{"d_model": 640, "activation": "gelu", "attn_scale": 0.125, "tie_embeddings": true, "init_std_up": 0.0139, "train_tokens": 623900000}
Each number is 128 + 32 x the weight over its row's rms, rounded and kept within 0 to 255. Layers, rows and columns count from 0. Numbers have three digits each. The size before them is the row's rms in percent of the matrix's.

# up: layer 5 MLP up, 2560x640, rms 0.171, rows 645-726, columns 160-239
# down: layer 5 MLP down (transposed), 2560x640, rms 0.169, rows 645-725, columns 160-239
up645 106:135092137085096106101116105094143137161118103165097101121172165063151113085141130111153126121117049160113123079123150135119191146103153155113118152182099163139082233131153131148147056131170145111133165104087072148196112140141141139137180029
down645 099:097157086163079071072155116143116119143114150067138148171213166103125186129051148172166170112129163140118130138116115105149115109161165084137110078065156103098132116217136098131143147148084128124124112170136155112076130131101138117115093081
up646 092:153169107149153140173157144129164099144161108103118124190126167101110096134181185137095120102108130146117149127074142126114174181141081125143159140101132092105129140074118133093102085144104105115119177151081171113101145195096148122081137102
down646 092:098114114152159123174107110102196101171125073145128162104131118143106194085123097100070120116084154104099081172196074109152129145104135144148130131140147181145144139165128079127154145109160124149082118145161144184163118189105128141055155162
up647 097:105126079101141064107171129159136166125113079078121056137126060102113177143164168173121104125091176143133138099137150110154139176136200123127110113119153113152137122108140108176170145126119059124163138075142101050132136102090144110155128148
down647 096:135153077176131114124070123157108123094182175109143170123124159162146117091114173136118145115078068112045154105117152144142115130102118099090148180175107095154172074099064122125051174130114164142109162123172120159102163107123105158141095072
up648 097:106049152120142045112144156160135133135108067159101143161148121050179183139140091082135133150121153128105146131129141149155127129121095119098119124095097143234175166137092107110149114146112159132114126143137130121137083124104138115100150144
down648 095:084137116098086109100119093124100114129092145112102202102091175130140170112102068133204138135134116203082115132134135140122171078137169114114149114158177146065136110141132104128122153156083136157145096177120114151168105150086132080107088126
up649 098:141101091130102094136168146145171155121091161123138182130147158209180164095095138119080104102103071144158075086120146123092181139106126116170119111126158093109120112147102150145100158092123075196156117136097130089118116131119066118073067086
down649 102:199132113119119124113151067169104092155084084118162180088137054130199147085132180154109178125103089127156113086107083125139129118131144131067141156128142141095107169147075135120154123152154110191146079105117109166136139074106097061114131050
up650 109:151121107150133117035141090135071127143064082144133117126137083065102129149098115091188143108106115140142147120151107105142142117139129178141120092164199142147170099103147172158107115099108113138126086110159130192079139104117125155134033144
down650 105:139187121108120136119067199158084123108071141110161074084131153132080100130143120129082120111131140110104119104126151104096126101140169091131120090132237109097178162062172131175132119106142154127122116189178139129098106146130087105117128145
up651 097:159116050159125131072127097111128090147151106152110132176154089147095161160141105130165094124146097164119103136153092169112150177127130139177188119087082158109115090119132136206118125168110139185182084146051094137151141095141129120136102110
down651 100:126165123155131106141082135134107085125173103091065177151146136110182125100154096122114100093133152109138063127083107090121145153106154152161129104046102097115101171116082112138113186195158132130105094132132153070088104112112167122109128140
up652 107:157141111169157147072130167164115111067109104128174180119138163136064161087136141192176110117170121117142054149121098138170153128111217146165093127124107118155102127103088096175143137159094057103095107163133091189195174137148110178107139186
down652 104:072125119081070182103086155109131136131140124166115155171135108110140072120135126093137184146071141127100195114119190154120103159203091115089140179107101077125145178126131147192188121167170179128138077047097140052104148083141115144181132112
up653 092:135136085124104113129156149136130125115154156148111130135107085156119131121111172088092083126121116096109108117162121131169088096177163074107130211121077084159114168196109133056126077136127109111142125134095116041151120096080125060142115112
down653 102:104060163096127068135161179173108175071108171156145154147134170131136143160120134056099160127151091138087120067130099150111116107108143103113083100104114149108093164184110101111101120144074188053119176130109132144169134075130166163131156111
up654 107:103136115175187107136087161103124145110144140155079158141238136124111105118096112086143132109167092158147168134168138117108176132163138121132135108148135154136106149197203116088078144144094094107120124088131119191140110121141142147110183134
down654 122:153136179136083077131117122136139100076097098131129129071131159122098174222189158040162109121127135125164108113118084160144164163095058115193133123157085119138089135117107110152091123107159056046095113183107139116118145161095138121090168111
up655 094:092172149113145113180146108140131162103107135176152126161114144130171136187141053147127136105088127141127148095158098105112123186143171112184103128135133167167118148158086063165151124117144080106122096119111171079136183140068169085136127132
down655 099:152132119164130114138152149132143136132126136123110144159131139104124133114108158095173145120150212091098172094117169213174127122163114136155127159082083064118161144109154164153096122131113175159121135180123084170107118137119121151109138085
up656 096:076115117165137127140107074064114097160138196076147144136063139169112189092140097121166107108111148143084168105132241082163142068133094112080132110132163108153117140156092108137162104110151135161153085132130079097111111122115127104126095097
down656 097:128231102125077119133064098152101071136099182088093161130072137131154068136134170085110151155110116128116122116130121160080141156113105151123157095124146162161117117210127116084167138106115133131096090125203153124044090103116128162060150127
up657 119:121070120134127117131169063162156088132110155110134117113078116093120102166151085133174139138130169184122122166116091119175135102151066119098158118173124105073108112138150069066208113167120108146103131100130103144147092026168101130136069099
down657 104:165159102128160172163152130074147111151167108120074079152107106141172116112113105090158172109117136109064113157124146097137138128149145108133191062072115130126151126143098110121108150166165132083157178116144149129104072115094107153193112147
up658 101:094179116184163107055088167094075100112142122135124135077163160132110198176134083135118144125120185212145148049133032116157174100109119076100114101110131131149079119159094090101157154094147129152134122081114095145072164097130113153104132190
down658 106:196122113165083139072051098163112084140153089097162071092135119155087152133141176148135112123165157124107137153165121158141106161148125065118147105161155135098145132139168092152149110084071132175201139174100147157109127169079116138149160149
up659 103:042104094145044090183102112108121129124186116132089141158101163149162139111099086159101105108123082099139131081168080173155119157166106097108100106156124154140104141136077074145092149113062158184053182121140150149151088119163129134149172151
down659 106:092157116164069167163101143108129128120140119151111093203104133133109089188148136144115165091114089063113122091153108197125106147138097099148139075175100164074111126145125135160128143116117123149107127124086149104078095053120132114120127129
up660 102:178160139111154143149087111159146157114102124089099141143177092151211138118108188107142081139147124120180079107073114191129121104125093161105097133148087109172163138153102082153116078140100063113135146118138101105128204123125152152113133116
down660 099:158099072063135158122140127107121127086111049082122147162155097142129164142169128167156199111100099124096101155192054130137158124079156118103130175103181134139072145139108135150107105132140133113099137071123098152172137076150149097103108147
up661 110:105157112135121139142118112153152135100132203110098164144099101100148090193155099123149197156094120125117144144162087112124197129171022105150108161085168103151141082172135076181098166074145136088123119134155080096153131111151159159130168113
down661 109:088126107124058133143129133110155111108119094113121112113169158202133140071067147141062117118084097084131134151124109135145084112130152078169153159120193166084173185147095154164084123053107163107085073157124182142201102124117070126099192115
up662 101:125129074150150114102141137146102144087108152127156180046174081077106113123171160151081126083126126172128140126120107145092141114097143146091152086177137063174102099104178084111143146164149128076160113146155105151115105151118143116137117117
down662 099:114152101170109103120124146140111139140089152170172147083177020124094159113102102172093163075170090099141156146117147155139139135126122101104120139205121110133190115094188116133144114140135124103122137147159130087249104203140154153134123161
up663 104:123068106113120112073149173144189124097164157140122117067158120137152157093159155205083145142076123112079166116109125113133150096200130143120079131159095145106132130142141111172150181107083158111161140138170100113158143153138146168105103112
down663 103:162122157132118247161176117135160130153171144132084101130082108163119121093137119109132183182109110162130156085126133127132086109122183118109113128130164150087152143058085140146092172085117166134169057132091205144145150111119090152132171123
up664 108:124134106134139131180096197105158062131106112138145115092178120095090157185116157153111130175122118138154101136167102133126147101058102144141102102184167084139129146105121076170122116087139168082211090151096079175165150177153106082075181097
down664 126:163075140145112134090192121140126097155118106080122108127177070149180122092128135156118136107153138122074158159065090075140101120123097179144111131148128122129133144202126176133101118094150164092116144127144124087102129093079186119108093129
up665 103:115007148181137150132144125161130084127156133124065119162140125111108215113151117118135078199126062100105124146129141105164158160159157143125076109175126099131171153105085144105139083187139073141107120126161074115069180120094141155144135169
down665 108:150066169190126112085164138132178102097097141123066137139082143111110070109138138180145115171180111137142110156121125096157174120130048154074163112150120099100084143098142137087130171104105163118114179094126138122081166135172162159085091118
up666 095:094091109116115086106103171171146118141137098173087154181139119129150131110177096114101152128138126123174150171124096145070180103114156160149169099136128100131169117052170082208156160176133046152075095138118098163113104132137112071177168120
down666 095:128128151143112150158111076093195162107122122070122096149137114100063134125130156185156173156120125179175148061014149106119132126152099139152142119169161132098159112138099129071096178183153143118139174163144095139110108085153091130118143082
up667 093:133117174096110147104086103141125162119144199094134147134096078135157165140116141100119142197107131106113118170186095141168052139142151103101141102128207168178122152113196145149097151149136126134100084107109098062135134175086121140126154099
down667 095:158165101141127077161069053144174138138100076122113143104052194131097131097112111100095124102118153133066137120173126113147088163156170127163115187112095145146132085163099110158142133057105140135176121179161176114078132079184196103126105156
up668 092:106138139121142131128126146100129167111120184120080089091087118146066114175083122178097178143099087092104145135076134157079110139206158087116132117141092147166109124165152147123108185118126181145103169160086100083160163131135136182159105109
down668 098:052153129164128120193060136117202199071117152096178091149106151096135125132163149089150142110129141066147097135102089174109164110173125105122065114099104151092177151144162163083168124168138088119121095095123151132108134152115113159114135158
up669 099:158115120123166126066078192135134146113124173124087104086137184116145137162047160127095099086104152121141198143183153096142130132136160160135068169142134147128147107129156124112099112101126106097115135121156110129093158129120135087105123100
down669 104:204148143169133143152099128094119100148167134147114065098137107122175102158135112130142105159111140158115157140111109137113158173118140175149100120057117103087159182125153155072083116162058106135061119183128105163110065141122141156127140114
up670 114:120086156114126130158141130087167168119125126207154106071125132141130103118160109122118133195099129077109109115128122169137126186093137163145109122159140148168152136167179177156089128113116143135124099127123081113094085175144132089156054094
down670 102:117177064139189213162168137140096054143136186155053120088169102170101144130099145147148147128141077109216140118091157131122042150127130183131079131141192125128130137091096144123131148133116154067096117090117127173140180133081154082127072137
up671 113:130057123146133148152147110119091114160100175161094150071152097133126179161097114130112112150096157136040142163125106165108203082109073119110149135157094195149109113117180064153122136144108123128101120138149110144151220197143134129153105167
down671 111:118170098119136132116163121130111152128152199059130187126110108191138125096134120135123154150128135113071120171117073115132158135068108130136066161118088058069143097121168149064088092086167115172115219146129131096131169162153060068129138121
up672 123:123146087196162128146146084140077152132155147168164228155144104158115112126092145094149155107102155150128161152118114170177063141166125100164109157072145174127122090168145116116125123084147184137169181138142127156105149140191139120156096147
down672 093:114141068069080117066130119166166173109149166140083074158087133125097140122098131170131120137113159120137057134139110050123143155171140085117187082061139123157159133151111180137139136163115147119095116120104131142118109163171137117037151139
up673 093:123135158102140160126127177071132098117145182174162153124101196123071089168163127106126125132180112146181151063103104119190064086106111167147145158145123100163114112096119114080168137142168081148140121102155148107206121121141125084120163079
down673 096:097114125134147114147146116117034167122154061165115137143112170068104147146138110177129135093116186111148128140130146090135123110095136162119210117160133151132117143079110138186114117112080099097118141100180166154118118139097064055087121125
up674 096:135095102115127133129150154134067142135077160129132126077138135150111117148165134145146142171189167147130144152114094154116172150122167129130146129081131079164173119178149186149031114120107064147115186126079132089098193102088077151126121112
down674 099:125139176121168125175130138151111166110121112151177085087202133153124135117153147124146124129124101104098136119125107132182142078087058106111143190104110125144146127146189158094117076159095111169160147112142074124156082091157131183146150078
up675 087:167085161082141157149114114099090136112062081126177169142176123150099162110088098199119114156112151144137070145122151165170069151097097144128100091189110100148127073114086100097133176124153167098150113110136112115127121130157092108174141211
down675 105:111182122155097160095098115102076102142184192131086091123121147154161097100091102150119116164104074041115141112069129149154050093156108197122132086156177144137108166110094158136158151109080168110126096144141142127073153146088093060117101116
up676 103:183111104233119187189140131114153134131154094073164099154144171180176128152134160169144148147107127130144125130098136072144134155160131106150122055074107202132138119111115117077100105118124136130094162098129081097154100168145138138093144132
down676 095:128175143107130112150117099116112132146077119075137132091093135172121223135132097168154100134129056063130153145145153137088139109130090099161106171126155083146089166125140163160142119176143136112175070153069137140133181071061112097167155060
up677 087:131068118197176146133113070149105088066086089190078125134149110129111124096119116116180124147139123169118121174151141114101176092097158158091121204130070125093113116152088112132130123111051113100099097095158102182078132129136139117110124120
down677 092:127156115092165101157215142136140132110084139106117172097072157132111131079138150078152127122113109119160124143111130088030107136167152170161098080141092134101090177188162084107104125086095154122153150158164155185077084094163109114103191100
up678 095:155096173169188097105091163127096023171181176167126130131140133132115117177056160098124154093101126143128144066117086119120105074106179152101141149122160084191108153156135130094157082146149075152118088128106146144176137114001157136114160164
down678 103:138117127122084178119194117174108123127139164141075135077157143130103100140137231102115133178111174104118111129128105070202120123153138105128109101100146152100135110136131168099170109120124116047141112097120148153178158100092097139144116147
up679 089:112084118183139084135113179117135153181137122171123149099211071156158163124090144133096144129135131104112177106141138115111138132117151091185121119136109170168079160131140099098099116084141175131126140113111115112148119211121158145108138103
down679 099:071176156087143142130103121109157097127114159124144145155149123160098137147067101112080132161101156090179190151082149170142126082129186103123107080069093137137063168121097168097158204116133147074100108102136092157114095107089171126122112086
up680 092:144145158122141107200106059124102165084084144133111155149153159100098087120128184147127101115172122126173091129180127180151088130178196154136180168126142106143110139174181135194073143100128172138124133111065165139118150120150123102121178166
down680 100:123061078170156204106100083162073142076086161182073099169090158150068173136172114147108115090200141147116163127102132134144143119112115185106104074152144114126113121103110121139073120160121173115115182139125153118096130062104162151131136126
up681 102:117073080136155090162183133111117116134149130177147135143131135107138121121099101077102164193144157153131159100161152146139174111171133156144157114056096058123114129135182101153132107100118104146150084184151084101080136106156116144137084159
down681 105:138154121136114101058156193131129112128107114130108087123115104164127035188148159154129127092133136153131086181148098122151151091099124141204101140158108096139161153172163190142104130136191080071152129086084062093117144086101127173091158153
up682 091:115061184126119143140112156153144083125140107138139123121156137150102104163122142128152120147180155140101132070113126155154121101139148131104101161123141150159219126078112050086160087179073104130065120124150113145175078135036120120157139162
down682 102:141105146191095167090102187143111153122159106114144159142137117142134171138136120145170203157149115132131094108141053091188184073161156121193136169181175123140121144178154117116129104174114136097126156103133124136163053129107089085179151109
up683 128:092113080085152140099169141164103152134198120143079178074101089118176101112131123095062125172079177125163177146145155186127124105170090115143100130135082146166080102109101208128071132131055110121184093113141120145160161127124137116149131133
down683 098:149129193125111101184149119124150071095151127075179111103177096166128158178124109133161090147156194201151163147144112138084130181122134165129142106155194163091161136108128101098144115123183106100158114119106124187073084124133130191144112157
up684 098:084094115180128142151188153167086131148106122166145127144113121134130175070162205087139117068118117153166106136138103172172089120156122084134112184129140197069065137210131074114094089150129106136158197104127186169132132138139099164194133136
down684 097:093104109096087146130150088176149140145105096116087139123085185156142153157150124096113136191102088111150144161137133139149116049129116098151091148116108124089134115149147138142063119096105176104096161127167130087151166137097081081073092117
up685 091:119100135082137089108167162072098161040141157129127121088117166151134153156153148140040110116114156151117128162118111165135161112140079088078218112134090177139177124120148135102140125118120094146155099166102088154217165103172180133062102141
down685 098:142153153155096160137098105143208139169138134145099166123065207063157129140126178112148140107099147080122133094078123096094133123130108187127155162047140205176129107144139143096132111116104130137080121131169108110118099062122120123094132092
up686 089:171148131109119127204127194148107125177144089163105143112109176115133129075118126153103129094148128185070155146066175112093170087179130121148154178066092111085147098100151143170087119116128111123091089134166089126127098110156141173224085118
down686 095:098089149152164148126131181127113133117098171145113127136116145092119109160109099133120212151109121108087134120191069196139124130079147159071113148129055083128150140123077105137116093133139108141159178140148092146171127088150112109078087083
up687 103:099132162129074148114123142113074128113138111201169157085125157145142139151151130123126146137103156125112126177112212152131107119043134109177159143118106165149153150096109128126141142149065094102155162145152112099079137083148139132166173092
down687 099:149141198131174136125136156053164178136176153117132131109152107101111123159115108109132121063131167111131151129167109132092138156147174158134184099129121103130093169149129119116132102113160124143098150159087129141126103129201085097125133144
up688 097:091137103116132154088136125096144059137115109136107196221151155089149154085169128111078116152114125156150151167160203126149100150129086133134150133110118118172068111102116115090129129107142103121111159121133079069189072142168127163088162070
down688 095:108096140129060108051088144145064159131130156106102151059087115125133150141168202117106055112115139142122178097082092093134118155142119135154164119026142188137140128126112160140094149103117127126128102144167107097178158113154164142133118105
up689 105:100119142136159126145136191124131104100147100116145161104169131120150112110152119151119146150172141119165154102135123108113188123109132113123147148125123103086108133163158102142190114124101143137117122219098092157125210159190139111115097137
down689 107:147169170138085144135167105151125113136123061128105133081165094105146094112110076158127182165160156095145106123145118144102124145127162105097146118109090128111061068120185120112133189083151070136079072155191109103182170116095128199111154120
up690 089:096152171112150245094133079069138132130195131108099100115117214113099130146135152048135118095097125158153133162122200121140104134138168110128103094067140039123108101094102140085135150151194114152115087099162171095113090172123113136170100131
down690 099:046134137108102152086136148155141121109124135152076103127123165097135081100138131118166099099117113144130161086157132163163155133159158112111151138136130126148139184121167139106155137116164087123101119110141098110148120119171155215129140128
up691 087:144112161107118150122131122122129108071094152138107125182169102092117125054172055117162049165144114121124162084107130182152125106123148121145156104125122064062151115105144135144092120175107103076111175169107108180092144099172074103128137136
down691 091:114085146135099157170136143118125110174103137183091093158195150118178148096175113151174134152101151133134150134138128091133155152099117123116118107156086141114098106098051137131118166035103133147173113136057156091116229089190068155135164145
up692 092:117085066132092075141145070038150128138105077086111144173146165126148174118154194139064122109122073086076136146139121130160161123117146061098162123116177086135123090096114174122159140186118112159131130125136133122158108153077106078140117116
down692 098:169150121090130080103092110150114059095155088119149042170116121163129166201132119156116069169167122071141098166216131154114155045156128083163156148186141109115171104162134118141143124168096087142145134118122161122113109119076070077149128141
up693 086:166125098109158153166125133130164131141178101114151121080126113124046094081154090088147157137129106064148160145120085155181138178154162087119138129146148161147098079181118128119104105115172029080156090121064135138114099171164160203157149180
down693 087:129108114123099109127111122112094176189123186107188170162099084091060116195148115048171111090144165146089151133122135154119086128125154134094135150097140090165089126127164093142086082161043065124104139176116125118214086080073105094113035153
up694 092:188186149154157157166118136138144062046134166080090084115146115154119111130207083121081147114173129105133132155139130167143090139178108135141074115169117099189073055089068152144181157174127096119158193083138129115145141214100075132092135120
down694 093:153151173103094133090152199136082214122118132134149153155111160156168196164120114137136166074125067128134146137147191135088164062163121132159136165118130125165145154094137105164147129104091128134152110118123121105123143139138138145128142139
up695 105:142175105089169161155077114137154138143128108091133172112096144182090180158141161133161176172142116136170126082115150118119110157159199111133112072151130095085211090130121146118221068151121162083105111098103109136109125116093146092112124096
down695 100:100119176050093186103094125096164116090109188132089127128083131097087128102143137091144106132143107140188132116087090121113083116122099078096122082069134126171089055186132152140097115131145144071099162125106162134133117106181156139187105133
up696 096:074132169150169109130133139103124056168079131140142088117087020172132147070127110071139117110134124182096118115102101118095101105157153110150104117132160171147126128121081124150086089162169177112133095104098119098132132165123168134148164112
down696 101:105095165100073126141183143098116111166101113123150080095122047131072071079149147103139098184138103131139081055126141117043094134125069111103142076133150160119152187064182160185184130135141126094119155099096121142143095208160145098095136136
up697 096:120148114180122138126142116136154143150100116148101190148091178098107137099139172126128137105169094165135160088135109121123156156170106102119072085096171104156152090156108071032157210165133138116123129133104112110201119166198224081120177143
down697 100:141149100126057175126093088106147117154062145130139134122111082157173067166127178120163084165149206118133113162120193122177087144111078208146131124119159112086177157131088186166063078088114101123088107090144132085143162131127133150208103114
up698 102:133139128139134096084142158134135061093108137109074115114114191152081097127098089101128103135143120140137185128175151169129071136083098142120106167122097130109091134162192162194129089114118116163131096154109161160115126099143132102167083101
down698 099:131116109122148157042174136135146079109169107150188126117110155173131155085134156165133115143153111176104059089149065113098165122132162085083120122123115163152058086114127106144147125196125080127175137118112154136090146130139152080134125087
up699 089:141128218138082133097135124092124110173093177111060164123121115137126113090144092114149124116120110077122089176116151129113087123068097139170129112101168111133216128081087157099127086139114142132150136088137126118094134104180137140171164145
down699 093:111122123123121127089117125150088175110057107099113084155099093124140169143081129120142074099121062114114129091108111170127143134200130170109123152087104112051114117077137144145165095140140170170053145096167175142081126092113144107132104137
up700 091:120122115125141080141120134112108181174149139150117166175160072143119117062190141093124066203155100158131059139152086116141182177144167112149147126140141114103124130159122114123086153097137126161153120171127090125173064152090131151137162112
down700 097:102098115139091149125091155074108132151103116139117170127128081095127129098112127146167127113144180149181168160124111099152154121140123155123132123128144151134109093070141078111120155145087134090135096139141138168175075140152211133150135117
up701 103:140111116122091142171147138086097204076147169032117161136106119119100169166136094140203090132191068141105177137165117132122148194112104152179161189151154097126107140123103147125114131126130108160061150078100110154191138036027117171102062182
down701 097:164065121121111100143139147164100176134126155075103155153102122140143178152145096143120202132046087070168093166124115143100145087130093171167098104080154124141149132094083190116133116083197103193150080137108134136116157118130101111212168160
up702 105:133148157116135149138069134079140100125136146145060097133131195191083137166152060105163174150126145139176162144089152146179135136125185081098155146119095134172126143166126081076129132175145121150167134104121077131100120103083148139058140171
down702 107:159145165094162118095095171176117070175080133108133157181035225102127127096146142166197139106131142142140139226096148136139145152107177088101143119164116150135062152146110103102156051151119150145165109146133173123026134083115118121150096178
up703 106:115087118148072134107136162188163154081135161109117172091095156051016106148110125118099131111081125133123150154123095194153117102156111145121116123144017099092108153145136156113168059099162102136187186158142110111164160143163104137068205103
down703 097:108109148142128153140119106132104131099125081074139117126104136195131108127135148172117099144086110103079127119126162103120106152123127103111158133135122136144130100136159101112155172128108155136146084116071117166126147136113102152149101138
up704 105:155127165125136114159159128151119140126077120168162094129085121108097091125105112113078153080122107114120108082101172128132165083093065076062147121165147099086137105111152170114152113149085155185136163127129120115156168103110144110106151106
down704 099:135178153159123103153172133107138150108128120086103155148198150100080112203144089148177101118114136193110191106117078096101183106122098143127091123117065122123087071218123127103100132144090078129199090099151134144093096158155148114170148115
up705 091:126111166102135154122162141161128143092101103108192105117139069141124147126110147127086131122153136182112154109132139169124104113128175122115103143238107102101151169066148108105102097112140119128103135125126105100112119104182156144188166167
down705 098:146135111161096072107119135099161131107148198101145114147095136070110095173192096075103097173165124177150144150098130143111162098103117152147175175182132182131184145078178103053114096145146117123151106135157090156087150103191090152119129113
up706 095:255135120106085121076098199118112119129124116137159097141082102151086116166125152132125106144100100114147147145140219109144079131178153237116146126119103150165127119152106152139119152154122145203119137134170141117104140151112103181090122116
down706 094:132119160099122113167138194153169089156137108124188132090143130201156066065123086106095144098127136117140150124117109106157159081062127141126153181082090082161144127131162192169126189130115164130086089147185135121115080117114149120150136185
up707 121:116136131093159102103139212152125180184136100144119104140140144079178157104139125150129130114127163125105171172122149135124121156111130130209137174122120148148140097090138156121165111169102158097128130178145125137109089153142128118147110143
down707 105:180167145166073148136069141165170093145132093095136140098130107112143120113157056119119109138097106080122133124128089206156084143070097142125150179187174138145090142104105108145115124161113061169154163195160169111115199118125135148121135119
up708 094:112140175134118143164136109078134155091100157085123108118167116182109123068113123170138141095106115111137093100071115094134107123112138121119121105098057143126117114159152138123167111202185162119108111114091125138167177145170148144130146047
down708 099:102133138121115119094130099197162139087143159136076082128119103144183122091090159169126128121099070199110098171109130151186150163154081119132158107127100154138094144173109130108172120113071136061145117101128163121097117162170104145104154113
up709 098:139098117130107115135123126105120116157153156119163158127137154173092124128201060117149129118125156130119110141149193083141158161115135040118147198114080132171130131123126145140086127147163117098094119112149102142091093094087123130132075173
down709 101:168103075134052116094201097079134092137133085168190104129089060092192147101104158106091168165125108095096148129121117179106120178124118102159138182146156106121167096167084086142127119124165098069098076134121119135152130122135159152157145113
up710 103:127139207164094170134168092126124144107173173084153096147118165180050079132163094091099167128161156101140084143119185184123161101127107131144145110114163135180115160219108164110120162131141156122165109112079130108101141148113130110122165168
down710 108:180103128135103089153074091136182149055173102178167166123086134171136143147117156097102101146132153184151127093109095147159166154149171093100113187149126092139147102153093062133120117140117100075176142123177175156131141173092124164120110122
up711 094:141106111221176198116112082111145147111214116118191171110101166149123118135192098066122067149169139097163130107166099121125141143163096157055173160082138122155104145089115071091087106071102087101144140171113087140162154071142072160112096139
down711 096:099088151145115081113159062099100168081126085176155181064119087089099132121091161111125076119062071157105099128133133139111128134125149077187110137083120154174100179123128104157111118114105200120138084092141155084092126152201123111170091076
up712 101:089098117125143129123107089106072183186124132140142116134121155120098114098136096113110187092112148155087156072041146105158088111125130153103091136181137194143192107205121089145117114109089155156160101142145113119127117108083163104073142101
down712 104:092154120116154133110098145177115135127128123128082103080115166150123124082114044087152105200075152143142163140132177138082116100159132139128176106139124115074090102072116096151145144105192108183079113097095096187134183139140141122103122091
up713 095:204127152155176120174189172097133131059145162109104132192147160092156081155124163090148123182166143130169126122147104115199173081121147152126067066072083137161134093058160088136148138086191083137115138102145100114167148137108148062104118115
down713 100:169162135115073096116066155102179097159135140177130160130114141112064151108139125121144131091162134151144147161100178106149168132130141099074188059171099156096160126177136133072140145082068176074173125115143112138186156108112075146070159120
up714 099:074140122122124061098117123147152108126184129112143126149110154124094106136182058107138104114117098127122135165141141149132038147111160137147140155099112121114085125158149162135155129141141114061125075101155158074117099174110142139157118146
down714 097:135130150082130040152161069163144100178165127134092151116103141172103171115122094145156076124134068185120132134118144051155103118118112164138133112135163100091154117100092145114182139070122116083143138077155190167093132128147129105091107118
up715 100:165160123141127085187085110158165127116077088120136118092101216163081106155152085100122105020130138106111150132084065082178096119172157121147147119173168172138157103082121130107127121238176146086095123163104094153149118106112136143122109064
down715 102:116124138188129118107098107109020105095120155124142119135133155151092168150091167145139111111127131146178138146095042167164120163133167118088136112154155161140129150120111090119139082131129136036111135123167159110118137119090140109112146102
up716 101:102097114079126125130042113099131166137117111089146146083148103122112116174174166140172147131153113151146099133150133087123177130127111099065117149170159131117140150136054212156145082127156128199125110144119195133137100126129168158174107171
down716 095:127102118160067189173190171171103112142088088121108179109131100140110150139159159071132133075119119160137114133120159171141109156047128061174128151066163105126120105119113108147150124156139069095082131177114128097127193159101107128132088106
up717 101:097137133122099129070139143143109092179140138120136028126143137102146139164149158121125118144129110151126151136121148107140124136154084145155091119137179131133195101121081149120110152175149095161099108106140117101145117141169121099136170163
down717 098:170161138090138125131082119140136117119090181165121156107081129154105120130078109150119195187114172177113137138089101160166047178114176142134139138196170105122154147132093103119099136196162108102165115154128143146137142077125137148130116140
up718 090:136160125130085170071114137100136081139125122167134092107116132157173164121184133114158142019129127174131155108061139117118070176137138081142143124151186137119096161116193133079086094164165115104129146113093047153134096130103118146124120048
down718 094:124205168125085128169126126094093145136183121136153170122184116216134120087100119151149111130132123122149150098072097138154160114148125099104124149128123133070176104126106136163131135137092137155140084182110112091140164148122140121160118157
up719 097:119064155124157126110173142122145084166133145181145181129113133139086154128059112134113105131166138169149182127123188196149100088191114160140141133130186113132166108164076165091098130116115162142145115125123113130152160193163137121091126070
down719 091:168117104141134103089156151137085180091178134134114156136146157141093162145147177102158098128104164133075128154134166129122162121115199176156108101100174162148104189109122119105111186160102131069152163141123187142099105137120151142136154123
up720 100:073136157154080150079114119163141102122083109130174040150109123137132128104148129102055131148076144117168166094072136125091099079077109144163077129068191102177173107156104169034111141149194095150143147124128138085152086155053141071120145138
down720 101:113098074092118084115116125139115082164105088169121149121145067130158165173102165134093110135127157105163146063118089136136169104101075184139117121122185106122195207079083116153161091073154130085139134136150113160133134079153135117158157101
up721 105:138116102151169098085146116134138121155111105140081151117119133105109111116170126116147153114098087146122188131149094122118106103143178134082116164137100103108130091141118109180177117140112097159170132121157062086071134127083183132136133158
down721 111:099147098136187096096071149142138145174129103133114145181155114120094153080156176139140113127151167161152127170117132059146142121153132100104057135143077110143176107184108120146092133173119168081140116120147117079098103104081081096081075168
up722 088:070151145186148128138113089098120146152120133144119135141130136136107101135024160135124145139091103054163122101168111150154134106132190180207118165095070135080099123124123143088122116160112121148137139134101181155160103139096132153171124137
down722 098:134073149167126103157146139119111167126118146138176121073095072141160042056181194135136099165096195126141094107147112155122205113138127116088134154074106157147105166129151174117134089178151185096135097129158164160196104071134088109142086173
up723 090:120136152114103145145144137124124175174177086176146159159120100121099158156097123115158111102096101141142146105071124142083162146091159130162137107143068058161133080154127133136126130100123071096054082083128110085179081160169138134116079167
down723 095:167095091071159157146184088141112106138083137108034086092144155101180104101081116079093142159131128044102137096135138130193081129102137194131174123123098152162131160114130216102092184092161132064141126166165158112118102137138077095130175196
up724 113:055168131148071140159132152108199170118088144132104208155081126095151122083170152168161069117163140134119083125131081120117097110152110136144132139176114074163111144173077177126120131121107088162201119075153077140162129169123109152114124140
down724 101:108161094121151142135114142115108129180145143149141170141110060121083084105069134161141092091119127151107164088102150103118152159098112144118165153143098144144062159124131161079126170102108150141112100146120175064156087080097157158114160113
up725 097:149129147177145115084072176096124093156123125132146087154137098184123117115192115102093158113138149095157151074132074162176136180108154132162122086128140119094090110138135081095085143092140128099119193110148109134162120134083132065142160091
down725 102:173117053116088195064158096109138082191099126083172133110155113205163115149177161125132149109117142085133096066083116148128116161124053140134051151119041119139156112134083146147180210129107133176164114137124163113131081138058109103103085123
up726 126:154110071153162110179101084050111201106147091136067104174162121112153161170161108139155082113124130132110090114085136137131221143169161140208155153140142112171130192123111205121115107083158120216116114083089122116097096117079176155170170122